config.toml
n_layer = 15
d_model = 128
n_head = 3
n_kv_head = 3
head_dim = 64
d_mlp = 512
vocab_size = 4096
activation = "gelu"
norm = "layernorm"
norm_place = "pre"
norm_eps = 1e-05
positions = "learned"
qk_norm = false
attn_scale = 0.125
bias = "none"
tie_embeddings = false
parallel_block = false
init = "normal"
init_std_qkv = 0.0442
init_std_o = 0.00808
init_std_up = 0.0442
init_std_down = 0.00808
init_out_by_depth = true
optimizer = "soap_variant"
lr = 0.0032
lr_mult_o = 1.46
lr_mult_up = 1.27
beta1 = 0.95
beta2 = 0.99
lr_head = 0.00884
grad_clip = 0.5
warmup_steps = 200
schedule = "wsd"
decay_fraction = 0.621
decay_shape = "linear"
final_lr_fraction = 0.0
batch_tokens = 32768
seq_len = 1024
doc_mask = false
train_tokens = 86620000
steps = 2644
dataset = "wikipedia_en"
Each number is 200 + 20 x the weight over the matrix's rms, rounded and kept within 0 to 999. Layers, rows and columns count from 0.

# q: layer 8 attention query, 192x128, rms 0.0967, rows 177-191, columns 0-127
# k: layer 8 attention key, 192x128, rms 0.0933, rows 177-191, columns 0-127
# v: layer 8 attention value, 192x128, rms 0.0984, rows 128-139, columns 0-127
# o: layer 8 attention output (transposed), 192x128, rms 0.128, rows 128-139, columns 0-127
q177,207,209,202,206,185,219,200,159,201,202,165,163,187,183,225,186,209,167,179,222,208,213,191,200,206,204,184,193,204,202,190,222,189,164,180,203,226,222,197,189,236,212,172,189,220,211,217,214,221,249,217,200,173,198,199,206,220,166,186,208,208,224,195,157,236,199,232,156,210,215,212,183,205,206,199,212,178,183,212,193,190,189,197,150,214,203,187,216,194,215,198,226,177,182,196,208,188,217,154,208,149,197,196,230,209,220,203,183,177,211,183,221,192,212,202,156,229,238,218,204,187,204,187,194,204,223,144,211
k177,240,157,194,210,186,216,169,163,193,197,189,223,148,181,194,224,203,208,196,202,180,197,216,208,193,178,178,183,165,208,221,216,226,188,181,189,184,174,220,200,228,221,209,224,199,218,216,188,179,205,196,175,190,206,224,180,195,224,201,206,204,196,185,187,191,258,229,206,174,209,216,214,176,190,216,192,197,193,196,170,150,232,210,143,205,188,217,220,212,157,213,232,196,209,223,192,211,197,206,191,167,218,185,237,230,204,180,180,195,207,219,218,222,208,214,192,183,224,226,210,203,212,167,186,207,197,197,197
q178,218,181,201,202,188,184,167,159,214,194,220,190,193,204,210,205,194,228,235,233,206,199,194,240,194,237,216,179,198,214,213,195,233,208,196,208,191,172,217,191,200,170,191,203,221,189,211,208,173,206,180,216,193,201,213,211,203,172,191,201,194,181,186,206,216,201,206,209,200,237,211,169,210,232,207,187,198,200,185,166,193,230,221,183,197,178,187,202,219,195,183,186,229,205,174,202,182,177,205,194,246,177,189,193,192,188,194,193,218,200,192,196,222,255,195,183,186,203,210,228,220,195,189,164,206,216,184,215
k178,220,214,171,172,224,192,168,201,185,192,193,166,193,204,207,224,178,232,209,275,208,193,218,197,197,208,217,190,180,194,212,184,191,176,168,203,217,205,199,201,249,198,178,194,206,220,188,199,195,202,182,201,196,228,214,219,199,203,217,213,207,190,210,215,211,193,239,202,196,199,216,174,184,205,178,203,197,228,162,176,228,208,220,159,202,191,201,224,214,212,195,167,170,184,195,207,193,192,197,235,192,178,163,189,202,174,201,231,227,230,223,207,202,187,196,192,197,211,182,224,207,188,209,192,197,192,185,172
q179,227,226,179,221,205,169,177,206,201,214,233,194,174,205,210,158,212,186,205,219,208,217,197,201,169,223,176,194,194,155,208,184,172,233,230,186,204,211,190,195,227,238,200,221,226,200,193,203,215,235,193,185,221,205,197,183,172,239,191,165,174,193,192,235,227,197,188,217,191,181,199,211,224,212,222,186,174,160,187,201,220,177,195,191,205,227,233,206,219,235,156,187,242,200,203,215,196,170,171,201,187,234,183,185,170,197,168,188,172,180,208,213,185,164,212,204,191,203,197,239,215,206,207,211,200,197,182,212
k179,203,220,195,216,209,234,176,241,185,186,220,175,190,187,156,209,215,200,199,159,166,204,164,249,210,236,190,197,203,197,200,187,172,214,223,200,193,207,208,159,200,201,212,216,251,186,226,227,197,219,224,207,156,200,195,184,211,203,188,182,194,185,230,252,202,195,168,223,171,201,167,245,199,222,203,199,176,212,177,194,183,199,223,185,185,201,209,193,197,213,217,169,200,187,215,199,221,195,226,205,194,192,190,170,226,199,186,200,190,164,215,216,217,191,204,160,229,153,243,201,232,190,211,198,219,223,198,234
q180,228,197,214,204,216,186,203,201,197,222,205,213,207,231,175,187,233,181,215,198,204,156,185,244,203,222,164,219,181,188,201,188,186,202,167,194,187,199,189,166,204,193,209,217,171,194,207,200,185,237,212,219,181,182,205,204,214,197,220,229,195,206,180,209,219,195,189,242,217,189,200,239,216,190,205,193,196,189,205,189,188,207,165,237,181,217,241,195,226,155,203,188,211,202,232,222,189,212,209,204,188,232,205,173,182,182,159,147,227,164,209,228,186,233,181,191,185,204,179,213,227,213,241,208,227,179,234,200
k180,219,200,177,197,191,171,191,219,198,203,180,209,202,212,189,180,223,159,195,164,187,223,190,220,194,197,200,202,225,203,180,183,173,201,187,211,225,212,168,164,215,190,191,224,213,205,202,243,214,204,218,175,183,197,211,195,199,155,239,164,214,202,200,209,234,199,178,201,237,189,188,203,204,197,222,188,206,174,262,211,189,196,197,232,168,227,220,171,194,230,185,202,200,185,217,224,185,182,171,193,165,209,212,173,194,184,240,202,179,153,203,209,200,215,201,205,194,188,163,226,173,191,227,219,223,177,200,214
q181,194,153,218,193,201,211,202,210,203,212,185,188,186,171,223,216,183,257,236,219,201,202,187,165,214,201,206,217,204,217,182,173,216,169,217,206,190,194,223,201,164,166,228,224,227,170,205,205,208,202,213,195,217,201,189,198,184,213,198,187,192,208,199,197,187,204,244,213,236,223,232,164,204,216,185,211,219,188,219,226,173,190,236,259,191,201,157,195,227,207,227,208,191,219,190,169,207,219,204,218,194,211,197,191,177,229,182,196,179,176,193,232,187,233,245,198,247,192,210,180,142,169,201,209,198,209,177,211
k181,219,177,175,164,205,219,240,176,207,206,204,216,194,198,225,186,235,218,204,239,218,171,226,209,172,217,241,242,188,191,205,181,192,181,217,180,218,225,183,198,231,178,184,218,190,195,161,200,184,197,220,181,170,204,204,190,186,204,187,202,160,218,185,189,147,164,214,187,213,239,223,191,190,203,197,187,208,206,228,216,185,227,192,240,201,201,218,189,208,207,192,167,188,228,218,183,218,216,239,236,190,217,203,199,183,238,176,167,219,211,181,178,173,196,209,190,176,189,191,161,173,195,145,190,199,185,227,188
q182,170,205,172,179,199,189,182,182,200,178,184,195,208,201,224,191,186,238,230,205,223,210,213,235,191,178,225,156,229,170,189,228,187,183,208,218,205,202,208,228,204,224,202,171,204,197,231,165,204,180,232,206,191,178,227,190,195,173,205,206,214,179,195,213,177,212,204,209,187,163,188,226,196,204,194,212,243,161,211,180,210,208,228,193,205,192,181,197,226,182,166,185,205,200,165,185,204,222,189,192,247,208,202,191,222,195,211,220,192,194,211,200,180,231,219,174,205,225,207,192,190,225,213,191,187,188,172,231
k182,183,199,175,214,203,186,165,178,200,190,239,207,204,161,215,212,191,233,213,223,197,198,186,181,203,182,211,227,201,177,249,218,193,168,191,195,197,207,201,211,191,186,213,172,203,213,204,189,188,234,245,211,204,185,180,201,185,180,199,179,187,220,214,189,133,211,220,221,196,222,198,203,170,163,215,230,195,219,164,174,215,208,187,199,198,216,212,229,177,229,198,225,194,172,191,211,185,233,197,186,184,183,209,174,223,198,218,217,240,187,207,220,213,201,214,222,199,208,216,221,184,212,207,147,160,208,175,183
q183,198,192,208,203,216,199,213,181,185,192,162,185,202,201,227,190,227,204,182,166,212,230,189,165,214,194,182,225,197,187,157,238,226,210,179,223,221,209,186,201,207,216,183,212,181,192,226,201,232,195,173,234,169,197,230,299,207,188,160,185,218,222,194,149,246,217,194,167,201,242,203,215,161,202,209,219,247,201,208,187,205,237,214,184,188,170,204,199,180,195,249,184,171,191,236,189,213,216,179,225,185,231,197,247,219,197,153,195,174,185,186,180,205,203,206,228,211,227,200,149,185,199,176,204,202,175,190,189
k183,226,175,194,221,224,194,180,185,198,204,169,228,204,200,235,218,207,223,173,189,207,240,212,213,185,209,182,231,206,177,188,208,223,189,174,204,190,198,186,230,218,222,178,185,172,183,180,204,205,178,198,174,198,174,173,204,185,263,198,207,202,219,195,188,200,205,220,185,212,208,233,199,173,160,192,192,215,197,196,177,187,182,179,164,179,201,232,217,201,183,202,186,221,209,191,207,171,181,195,194,200,198,175,282,190,210,174,224,166,234,180,200,210,226,188,204,208,224,262,213,194,224,162,191,190,197,197,174
q184,214,220,183,210,201,212,176,204,166,222,251,202,219,191,192,187,217,216,143,175,153,210,186,212,231,224,227,177,208,171,179,198,238,228,217,255,211,207,208,202,189,199,143,185,222,219,176,237,179,165,156,211,208,220,176,189,229,222,202,195,200,185,171,180,135,191,217,226,236,178,228,215,217,206,231,191,189,181,222,222,192,226,187,179,191,235,179,217,183,213,165,237,184,179,176,176,227,206,193,204,177,215,229,184,209,220,173,213,209,215,214,195,175,189,186,194,244,192,195,162,187,214,194,205,199,200,224,218
k184,200,231,201,193,216,233,204,173,216,190,210,199,175,154,207,230,214,159,180,151,159,206,200,170,206,207,190,212,190,184,180,215,222,195,211,215,208,203,199,183,205,193,188,203,199,188,233,154,183,207,167,231,225,174,174,182,215,214,185,212,244,169,194,200,216,177,234,235,206,173,182,184,204,191,180,188,221,184,198,240,216,201,237,225,236,219,196,213,211,176,151,210,210,190,194,182,216,216,224,188,154,232,190,158,205,230,194,170,187,229,251,202,173,176,194,230,224,222,217,155,195,204,194,230,164,230,169,172
q185,201,216,195,191,210,199,193,208,214,193,180,218,206,168,179,190,186,234,183,182,196,185,189,168,208,185,203,208,196,178,176,232,219,223,220,187,201,240,230,192,202,160,173,215,180,227,167,195,225,174,200,191,185,214,218,168,178,259,176,203,207,226,236,179,144,216,190,267,229,186,198,200,174,156,184,215,243,191,172,206,211,187,210,232,205,230,192,150,201,199,217,177,216,224,206,176,250,185,200,184,242,183,220,196,193,186,174,227,204,173,226,191,180,212,238,227,183,218,212,200,198,146,230,174,215,165,228,239
k185,191,219,202,176,233,214,266,217,207,190,198,191,226,183,185,174,234,232,184,186,233,233,197,180,209,193,236,240,184,165,175,211,181,237,196,207,195,185,166,182,181,184,192,209,189,176,208,178,232,231,173,197,182,185,146,193,206,196,202,190,223,213,214,169,160,193,229,210,233,195,179,203,237,199,188,216,205,199,131,207,215,183,226,248,226,188,209,202,183,255,242,195,207,204,145,194,197,201,195,182,235,199,193,177,202,222,180,193,173,192,167,206,206,180,219,238,194,192,227,195,196,224,221,191,208,199,227,176
q186,192,236,188,191,226,147,222,203,178,177,225,226,220,185,196,221,154,223,218,214,180,201,214,165,175,238,230,230,159,183,199,185,231,223,210,214,177,223,158,198,208,242,151,171,173,218,178,193,213,207,215,195,187,213,191,179,189,187,192,196,198,208,222,198,179,222,194,211,220,162,192,234,205,172,220,220,186,157,184,196,211,186,205,205,199,228,184,177,196,180,150,196,179,234,226,169,179,190,195,200,237,208,207,194,206,221,186,231,250,172,216,178,204,198,216,190,193,194,210,199,216,214,223,207,163,186,219,221
k186,171,230,195,222,243,201,214,210,192,182,212,189,208,203,171,194,191,211,179,209,168,185,209,152,225,224,246,201,168,187,200,154,191,193,203,258,178,191,165,189,183,215,192,183,163,178,209,210,161,212,228,184,204,206,149,220,176,227,161,226,231,207,230,230,182,174,176,199,194,170,217,224,173,237,224,202,220,194,152,203,248,186,223,195,214,229,181,207,216,242,218,185,213,199,153,188,156,232,196,159,207,212,199,175,182,195,201,198,188,167,187,211,221,192,214,223,186,213,192,195,233,246,220,194,180,197,192,207
q187,171,190,200,184,212,205,182,192,222,192,210,176,219,200,184,211,202,215,233,168,193,212,189,212,180,196,225,196,211,176,210,232,167,206,225,178,219,217,184,167,192,207,215,179,224,191,199,202,199,150,235,160,230,211,222,241,191,248,212,199,192,168,172,214,193,198,204,201,182,212,217,224,198,221,176,184,217,192,186,190,205,216,196,225,187,187,206,159,211,214,220,184,176,201,172,227,251,176,219,195,200,193,226,220,193,207,222,224,205,221,196,205,211,203,217,181,190,204,185,202,203,177,185,212,169,187,184,206
k187,199,180,191,206,233,209,173,204,200,209,238,218,200,227,198,190,167,246,221,165,258,199,226,157,194,218,207,242,192,175,181,211,211,191,207,211,172,191,199,226,184,187,237,173,223,169,176,211,206,216,231,221,206,237,218,196,211,228,202,183,158,189,164,210,197,201,176,203,195,206,175,204,217,202,189,182,199,227,183,211,213,205,158,191,208,194,219,201,194,195,202,181,239,187,203,195,225,179,191,222,211,153,183,206,191,213,167,223,248,211,181,215,201,190,200,189,227,169,225,172,165,166,215,184,149,222,233,199
q188,200,205,254,173,193,207,257,214,167,174,177,198,195,220,205,177,181,180,180,207,210,182,208,149,237,200,180,220,226,215,203,146,201,185,162,182,212,178,190,240,194,213,192,189,217,201,196,202,198,208,171,212,209,193,183,189,149,169,186,208,242,220,243,223,208,196,221,197,201,184,216,173,212,228,237,205,167,212,202,192,167,193,202,179,175,166,200,226,165,187,200,221,178,197,217,229,221,232,218,197,168,168,170,217,230,217,217,213,214,161,212,168,177,182,163,227,182,203,189,186,208,184,223,246,211,215,185,209
k188,184,223,220,211,174,204,224,187,176,191,211,225,194,203,215,208,214,184,227,209,174,170,212,225,191,214,177,187,188,236,170,182,205,215,198,187,182,175,208,204,219,197,203,204,179,205,187,174,212,164,191,178,207,206,196,177,189,233,213,217,202,220,227,201,195,190,208,173,172,157,256,192,207,197,188,202,200,194,200,212,222,194,182,155,186,154,180,197,208,179,209,223,176,240,196,210,166,211,181,218,216,219,212,252,215,236,206,189,185,188,201,230,185,196,207,198,217,215,189,201,237,194,193,214,201,202,185,211
q189,207,216,222,205,173,237,165,213,209,163,224,202,200,197,175,187,165,164,185,186,192,223,219,204,179,195,209,213,224,179,216,199,222,214,209,220,224,213,186,176,227,203,175,194,186,222,194,210,178,209,236,178,259,238,213,224,225,200,185,223,185,169,237,196,220,163,197,180,158,193,217,199,240,183,185,179,188,195,217,171,177,198,196,164,172,169,239,181,179,186,196,167,191,205,207,178,216,157,218,176,186,224,205,197,157,162,212,237,222,207,160,236,173,231,151,217,206,167,183,222,178,205,164,192,226,189,198,161
k189,225,189,197,200,234,196,205,203,206,236,224,252,211,263,146,243,170,159,186,231,189,219,200,195,181,191,198,197,190,189,204,200,215,254,182,230,190,195,227,176,218,240,205,193,207,194,156,200,216,228,194,217,236,222,238,232,188,269,230,174,198,199,211,198,218,212,212,209,146,183,175,168,229,218,160,197,235,221,177,206,175,181,195,167,219,192,194,194,187,173,194,210,212,175,205,175,244,138,217,196,196,194,214,196,228,190,186,204,200,216,203,175,193,231,187,170,251,166,180,204,214,210,231,193,158,206,208,204
q190,233,169,144,227,223,176,200,189,188,207,202,178,232,192,178,218,231,209,172,182,184,193,183,205,198,202,226,223,199,163,198,205,185,228,202,206,198,171,213,219,218,183,220,223,139,186,210,222,162,212,192,190,165,188,178,217,223,210,243,231,206,158,163,187,212,163,180,222,205,200,138,188,218,222,233,229,240,209,220,216,220,216,168,186,199,175,169,212,186,199,181,213,192,170,206,204,190,232,166,191,197,171,181,188,206,211,224,194,216,232,206,202,184,194,186,193,221,197,215,180,188,222,196,188,194,197,213,195
k190,181,210,203,233,199,188,201,176,198,205,213,180,193,184,204,217,230,163,182,175,171,220,170,168,171,193,208,187,232,206,221,195,210,200,193,180,224,223,204,208,197,187,206,183,181,200,241,205,166,207,176,231,199,182,202,211,188,162,213,195,247,193,184,196,230,177,209,193,217,216,168,195,199,190,210,195,200,172,241,222,171,226,178,219,184,195,166,188,194,192,184,201,211,202,203,216,204,185,200,176,187,188,212,179,186,172,198,223,213,196,200,206,223,213,201,220,160,223,185,213,147,171,184,234,225,222,188,183
q191,212,218,186,220,208,185,206,192,179,201,193,227,192,198,198,212,224,199,226,202,195,226,198,196,216,199,201,189,195,218,202,236,227,171,175,195,222,171,217,175,218,197,213,208,123,196,194,219,228,214,224,216,203,194,187,190,172,195,212,190,196,206,216,206,228,218,189,160,199,206,178,181,161,180,178,198,172,237,223,205,181,201,218,215,212,166,198,191,159,198,216,172,185,224,203,185,188,204,177,218,229,186,197,178,202,212,206,192,215,189,171,180,218,205,180,236,187,233,233,196,205,211,211,209,210,190,187,215
k191,203,186,199,225,182,192,222,195,207,184,180,219,187,204,197,192,200,167,205,217,191,199,200,184,174,170,185,200,231,167,200,216,181,202,174,183,234,191,207,191,186,218,200,179,183,204,225,214,181,186,205,200,189,210,207,191,202,163,221,197,217,225,196,199,195,200,178,176,217,232,173,194,197,226,190,193,196,200,232,201,206,192,194,268,169,194,201,191,181,204,219,203,223,175,200,222,201,206,188,164,209,213,217,198,170,187,221,200,203,199,173,167,218,211,203,223,199,180,205,235,197,193,186,187,223,198,181,210
v128,147,159,224,205,227,217,188,214,205,181,195,227,195,172,196,226,206,198,206,208,200,221,241,232,212,208,163,213,186,189,223,179,218,234,194,220,174,175,209,208,175,205,225,210,217,197,177,201,229,222,150,181,213,189,217,179,207,162,179,191,177,203,192,199,233,242,205,191,220,186,194,211,237,177,185,220,226,178,221,183,206,225,231,164,180,223,174,164,175,194,206,211,182,154,204,190,210,221,224,203,224,181,192,220,166,193,204,222,229,190,213,196,219,202,219,162,229,218,201,182,200,222,198,216,183,173,264,208
o128,208,208,215,214,204,183,226,147,196,217,199,202,216,223,201,192,211,158,236,202,207,192,181,194,255,177,198,196,188,214,167,185,198,155,201,217,213,229,217,206,235,200,191,225,192,212,220,176,175,171,239,233,173,199,171,196,156,222,203,184,221,239,172,208,191,176,179,222,179,196,232,181,148,224,195,222,185,193,190,234,221,180,183,207,213,165,199,228,201,216,216,182,172,215,218,186,196,210,202,237,191,161,200,193,150,198,209,215,185,222,249,175,195,190,184,222,198,200,227,201,212,163,199,210,193,200,210,220
v129,260,174,195,201,175,210,202,173,199,207,247,174,222,166,240,218,177,188,185,205,189,184,195,235,224,176,185,202,215,210,199,211,190,231,196,180,222,194,206,147,172,207,176,210,198,236,208,229,232,203,218,188,235,165,217,192,196,220,196,165,211,206,218,208,199,218,245,191,219,206,196,196,172,225,251,195,222,204,192,191,239,210,208,194,200,203,206,140,188,167,177,216,188,191,233,218,210,179,213,186,206,205,166,187,186,207,215,216,203,179,208,211,178,194,213,183,192,204,184,189,163,214,204,234,164,208,219,181
o129,210,196,201,164,226,181,169,221,197,205,165,248,204,249,156,240,215,200,197,189,198,216,200,177,162,230,233,209,197,200,207,187,195,196,202,226,189,190,202,173,213,204,215,183,202,202,209,171,243,214,184,228,189,200,216,189,184,208,213,255,208,208,208,220,205,193,194,204,161,198,176,214,217,224,164,234,169,212,200,218,187,174,187,201,198,196,199,190,233,212,236,179,209,188,192,188,195,203,185,229,211,198,193,197,216,186,182,166,191,237,208,173,208,198,203,215,199,160,249,215,217,174,176,160,178,182,207,214
v130,198,213,247,198,216,194,222,206,229,175,208,239,189,219,213,162,171,159,202,265,199,158,175,261,196,202,137,182,172,178,172,191,203,226,214,165,141,169,197,214,203,170,169,216,201,216,223,256,214,218,183,210,189,218,219,190,170,197,206,186,264,202,190,196,224,234,192,211,205,195,164,229,236,176,182,195,176,193,230,229,231,202,224,209,232,200,239,170,249,212,227,207,220,220,200,174,199,191,213,157,174,159,173,192,198,195,155,216,214,196,171,159,210,213,216,175,189,209,215,167,144,219,229,219,200,219,187,195
o130,218,211,183,175,202,151,179,224,148,211,200,208,202,202,183,220,207,261,171,186,202,253,214,155,206,183,263,155,181,164,247,221,181,186,217,218,190,239,225,181,200,161,209,213,206,196,195,184,161,171,252,207,165,178,189,185,187,217,206,191,160,221,223,180,186,186,233,221,218,240,208,142,198,200,186,192,187,177,179,172,231,218,162,206,203,152,161,209,162,174,219,198,186,243,195,224,229,184,163,245,219,226,218,201,151,229,197,190,191,201,222,235,185,236,165,237,175,212,171,202,238,198,177,166,186,188,210,196
v131,262,182,197,195,205,212,246,195,202,196,190,180,239,211,210,163,182,192,146,197,228,198,161,219,203,231,165,178,205,170,185,241,187,237,228,239,207,187,192,175,222,167,216,190,202,242,164,167,172,147,230,201,217,199,255,228,231,214,220,214,198,189,194,222,161,194,240,177,174,211,226,184,142,237,217,195,203,217,170,190,214,219,184,176,215,183,206,158,188,189,194,215,230,192,218,196,218,241,181,187,202,231,239,153,213,199,202,221,234,210,226,181,205,187,255,175,156,182,162,174,139,232,168,204,194,224,226,214
o131,192,174,202,202,214,159,175,250,195,208,229,222,171,183,171,238,222,202,200,182,204,195,202,165,177,180,215,256,215,232,261,177,195,171,159,208,166,195,198,175,212,248,225,205,170,175,194,238,252,223,181,175,201,190,171,175,205,213,220,226,180,227,237,175,216,217,207,217,210,179,171,188,262,199,226,224,172,201,178,201,178,168,183,228,191,192,231,257,202,187,223,221,209,178,189,185,192,153,206,231,200,196,169,227,255,224,163,204,190,184,200,199,196,205,202,235,248,190,223,235,229,191,256,172,185,162,197,168
v132,218,199,206,177,209,236,183,211,197,201,211,222,173,205,192,213,223,174,209,210,219,197,194,176,193,185,205,200,232,168,203,192,232,190,218,185,190,195,188,196,210,190,163,216,174,235,198,176,252,215,237,208,178,187,203,211,183,179,218,173,199,181,198,165,206,203,222,203,217,220,229,196,179,199,234,194,211,213,219,212,192,175,171,194,202,192,192,209,192,199,192,162,227,203,244,195,216,220,210,159,198,154,179,185,182,216,221,196,195,144,193,200,213,169,182,216,184,207,227,194,256,195,215,165,187,213,175,178
o132,220,193,211,220,184,203,198,190,205,193,159,221,244,224,216,218,145,232,203,173,183,198,167,205,218,246,166,216,200,189,212,203,191,199,205,172,161,203,224,193,204,180,187,151,185,177,234,229,187,185,163,192,191,237,199,178,201,222,187,218,195,216,194,206,181,169,191,197,189,239,205,190,210,196,203,206,173,213,188,200,192,189,211,200,209,188,204,194,204,171,200,217,191,187,196,209,241,183,187,224,211,237,217,195,199,175,206,209,192,213,166,238,165,193,243,173,201,173,176,202,182,186,210,214,173,197,232,212
v133,253,204,209,210,226,186,219,175,196,205,212,186,211,209,177,189,206,193,233,222,231,146,167,209,191,217,205,242,202,215,206,236,216,214,181,161,186,198,231,227,191,246,173,202,170,189,244,213,163,199,207,225,187,227,157,163,195,199,190,218,155,217,181,164,206,186,195,227,227,203,234,225,197,200,192,167,222,148,188,167,224,211,201,201,219,232,212,222,211,158,193,226,191,159,227,217,180,220,211,204,208,226,201,211,208,185,216,187,185,158,219,136,176,169,146,187,211,184,201,207,196,220,207,232,181,249,193,217
o133,210,199,211,198,185,216,186,228,207,191,199,184,208,231,203,172,180,192,186,200,188,213,174,181,173,196,187,183,165,188,194,226,199,144,193,252,218,200,206,165,220,170,191,221,199,194,224,150,214,188,177,187,204,198,262,248,257,205,221,209,213,199,266,231,216,181,185,176,191,167,189,193,203,189,229,193,189,238,231,206,219,188,180,219,192,231,169,217,206,223,188,204,169,212,175,201,211,136,218,232,197,147,189,185,167,197,197,214,207,180,148,193,205,246,227,223,178,209,191,189,173,190,184,152,199,221,201,187
v134,173,145,194,180,194,210,208,183,265,209,212,173,178,210,200,233,210,161,201,196,157,209,217,194,194,197,189,186,212,261,188,190,205,166,183,172,207,191,199,191,186,173,168,197,203,219,221,262,244,211,216,162,237,192,197,167,173,224,206,230,226,206,182,193,236,157,228,244,207,173,164,176,203,202,209,194,197,186,158,253,165,183,215,222,186,203,166,185,219,227,195,203,214,189,214,233,203,170,208,220,219,199,180,197,201,229,216,211,194,194,178,191,197,206,187,141,259,163,242,261,235,220,231,191,156,191,177,207
o134,204,245,202,202,233,190,171,191,207,214,208,201,201,283,218,218,217,207,169,225,184,207,262,178,207,205,239,173,174,153,173,177,217,251,230,195,170,179,185,235,212,165,191,186,137,182,197,184,180,192,168,250,164,215,247,214,211,217,195,202,214,201,221,172,210,212,174,194,207,249,207,243,183,230,172,224,216,186,199,198,212,186,188,196,187,218,207,189,213,188,203,183,188,233,179,164,202,215,183,165,198,182,222,207,193,197,192,185,202,194,188,189,224,138,248,193,141,193,179,173,196,200,186,184,218,192,203,195
v135,178,173,211,218,201,216,213,204,177,188,203,208,209,191,224,189,213,190,172,216,203,173,214,219,204,194,203,220,191,237,189,191,207,218,215,224,193,214,189,159,172,202,154,214,170,206,205,179,229,169,203,206,213,211,226,187,198,226,169,188,232,204,177,186,247,228,225,171,229,213,169,199,202,240,164,199,223,167,212,189,220,189,208,183,229,181,220,212,207,194,175,177,218,199,225,169,214,180,191,161,212,233,187,165,202,216,265,226,169,183,174,204,242,155,210,178,211,227,175,190,171,183,220,200,161,214,157,176
o135,188,171,168,198,186,190,209,212,191,224,214,246,184,192,186,253,209,221,217,214,226,228,208,218,217,204,207,153,229,149,219,209,204,191,207,203,190,181,203,195,208,207,187,177,170,194,206,197,172,191,218,190,169,213,216,210,193,172,223,195,155,180,199,202,221,215,195,248,155,224,226,199,201,187,210,206,177,210,191,217,208,184,185,147,197,192,182,213,239,199,227,227,205,198,210,214,192,227,230,238,188,193,198,196,168,186,130,187,198,212,189,193,181,218,245,189,201,184,199,210,241,191,175,231,198,213,225,210
v136,184,220,216,222,209,179,182,217,159,179,240,218,212,216,218,201,201,195,185,187,200,194,198,182,208,205,179,175,187,192,160,177,210,214,206,191,201,207,205,203,186,194,201,156,195,203,173,206,186,196,180,225,209,243,235,169,205,186,195,237,212,219,223,181,186,190,193,207,187,187,188,180,219,221,195,152,222,195,196,212,198,239,206,190,190,206,217,246,235,192,220,219,177,193,203,220,197,230,191,186,161,206,201,222,200,211,191,201,225,213,201,189,220,215,178,210,178,193,210,160,196,192,191,159,246,194,198,190
o136,197,179,189,182,191,202,242,176,219,183,177,218,210,172,176,184,187,203,219,231,236,196,226,216,158,204,181,217,220,216,210,231,193,190,197,199,211,240,196,204,204,169,193,227,222,178,199,235,193,217,238,177,181,177,182,232,162,202,195,205,177,172,198,201,229,218,241,182,202,218,215,204,197,202,202,242,195,170,185,180,195,198,185,218,224,222,199,225,194,188,169,189,207,207,185,192,205,164,210,205,195,176,191,178,208,215,188,180,152,170,190,226,209,216,199,226,190,211,185,225,213,192,195,201,198,182,214,190
v137,231,175,211,177,174,153,175,222,207,227,244,199,222,214,228,180,155,209,174,206,185,210,189,223,197,173,188,197,198,196,206,194,202,168,221,186,204,215,198,231,221,195,200,215,220,181,213,202,207,167,187,210,235,218,185,177,175,245,209,175,192,192,203,205,183,175,200,224,208,174,228,225,215,196,214,193,175,175,177,159,206,216,242,198,199,206,222,160,238,191,188,232,252,202,132,203,203,239,199,200,225,200,221,179,188,198,180,194,203,201,217,176,217,209,178,191,211,190,203,223,162,220,190,171,205,212,228,209
o137,210,179,185,242,222,201,210,180,198,183,163,185,188,214,193,171,224,222,185,214,225,241,214,176,164,242,236,175,187,207,210,151,203,225,153,181,241,191,176,141,227,197,241,191,227,176,178,208,193,229,200,214,178,184,213,212,236,195,178,227,204,198,249,179,235,214,215,187,215,193,166,203,198,235,184,218,184,210,210,219,186,189,182,230,196,196,186,223,160,165,159,190,145,181,267,196,166,195,209,199,198,174,205,216,233,209,199,212,199,203,209,186,161,209,179,222,209,195,188,180,240,211,164,205,210,212,176,181
v138,178,201,229,201,206,192,174,187,201,213,208,186,174,199,192,194,224,198,222,216,205,185,204,220,188,206,137,187,220,204,230,225,231,196,203,202,195,207,188,211,145,211,204,193,193,191,199,239,200,185,199,194,221,229,206,179,220,204,197,151,178,195,203,208,189,200,199,205,195,203,232,232,197,164,219,185,208,182,192,160,217,218,239,182,203,180,213,174,171,180,207,232,185,185,212,143,183,263,215,202,235,224,193,215,210,212,205,250,226,184,166,200,179,187,227,219,174,200,164,220,208,235,178,205,202,212,215,199
o138,248,203,167,227,205,205,233,203,225,196,208,188,215,203,196,225,216,224,192,168,218,210,188,160,223,174,199,218,159,194,184,177,188,187,202,189,237,199,212,176,250,234,199,225,200,228,213,179,201,216,189,220,175,167,198,206,163,213,222,208,215,215,199,194,225,175,213,185,204,178,194,135,208,227,198,193,189,221,197,205,191,194,155,204,171,227,202,202,214,197,191,189,180,174,218,196,248,170,211,217,211,196,189,184,180,182,192,177,196,212,224,179,220,185,234,213,233,209,209,184,191,182,203,193,207,221,219,187
v139,242,188,169,195,183,209,220,202,205,207,146,211,182,216,202,200,155,199,176,208,193,244,221,189,232,192,203,203,226,166,219,207,221,166,205,201,235,190,198,182,205,179,214,203,213,222,173,190,240,168,235,150,211,183,211,234,170,247,183,180,172,182,175,201,202,234,205,217,222,197,210,197,171,218,211,219,198,221,196,222,202,183,180,187,179,207,167,201,173,212,199,174,204,170,197,179,197,178,218,217,226,190,189,187,200,215,209,222,207,200,227,228,226,179,199,237,203,193,192,180,183,237,206,218,184,192,196,203
o139,177,208,192,231,213,215,163,202,197,196,204,195,206,183,207,203,232,168,208,176,168,162,210,181,209,198,218,202,182,194,201,156,190,189,175,172,176,214,210,218,184,211,204,178,193,204,201,201,208,217,177,240,214,232,175,172,217,167,215,210,216,225,184,193,179,176,197,229,167,203,189,198,236,198,162,198,195,198,205,239,190,183,224,144,201,202,211,187,210,195,196,241,225,217,176,234,181,238,202,179,202,201,195,190,192,186,212,191,198,194,215,200,188,199,210,166,222,184,215,240,205,181,230,184,196,181,244,212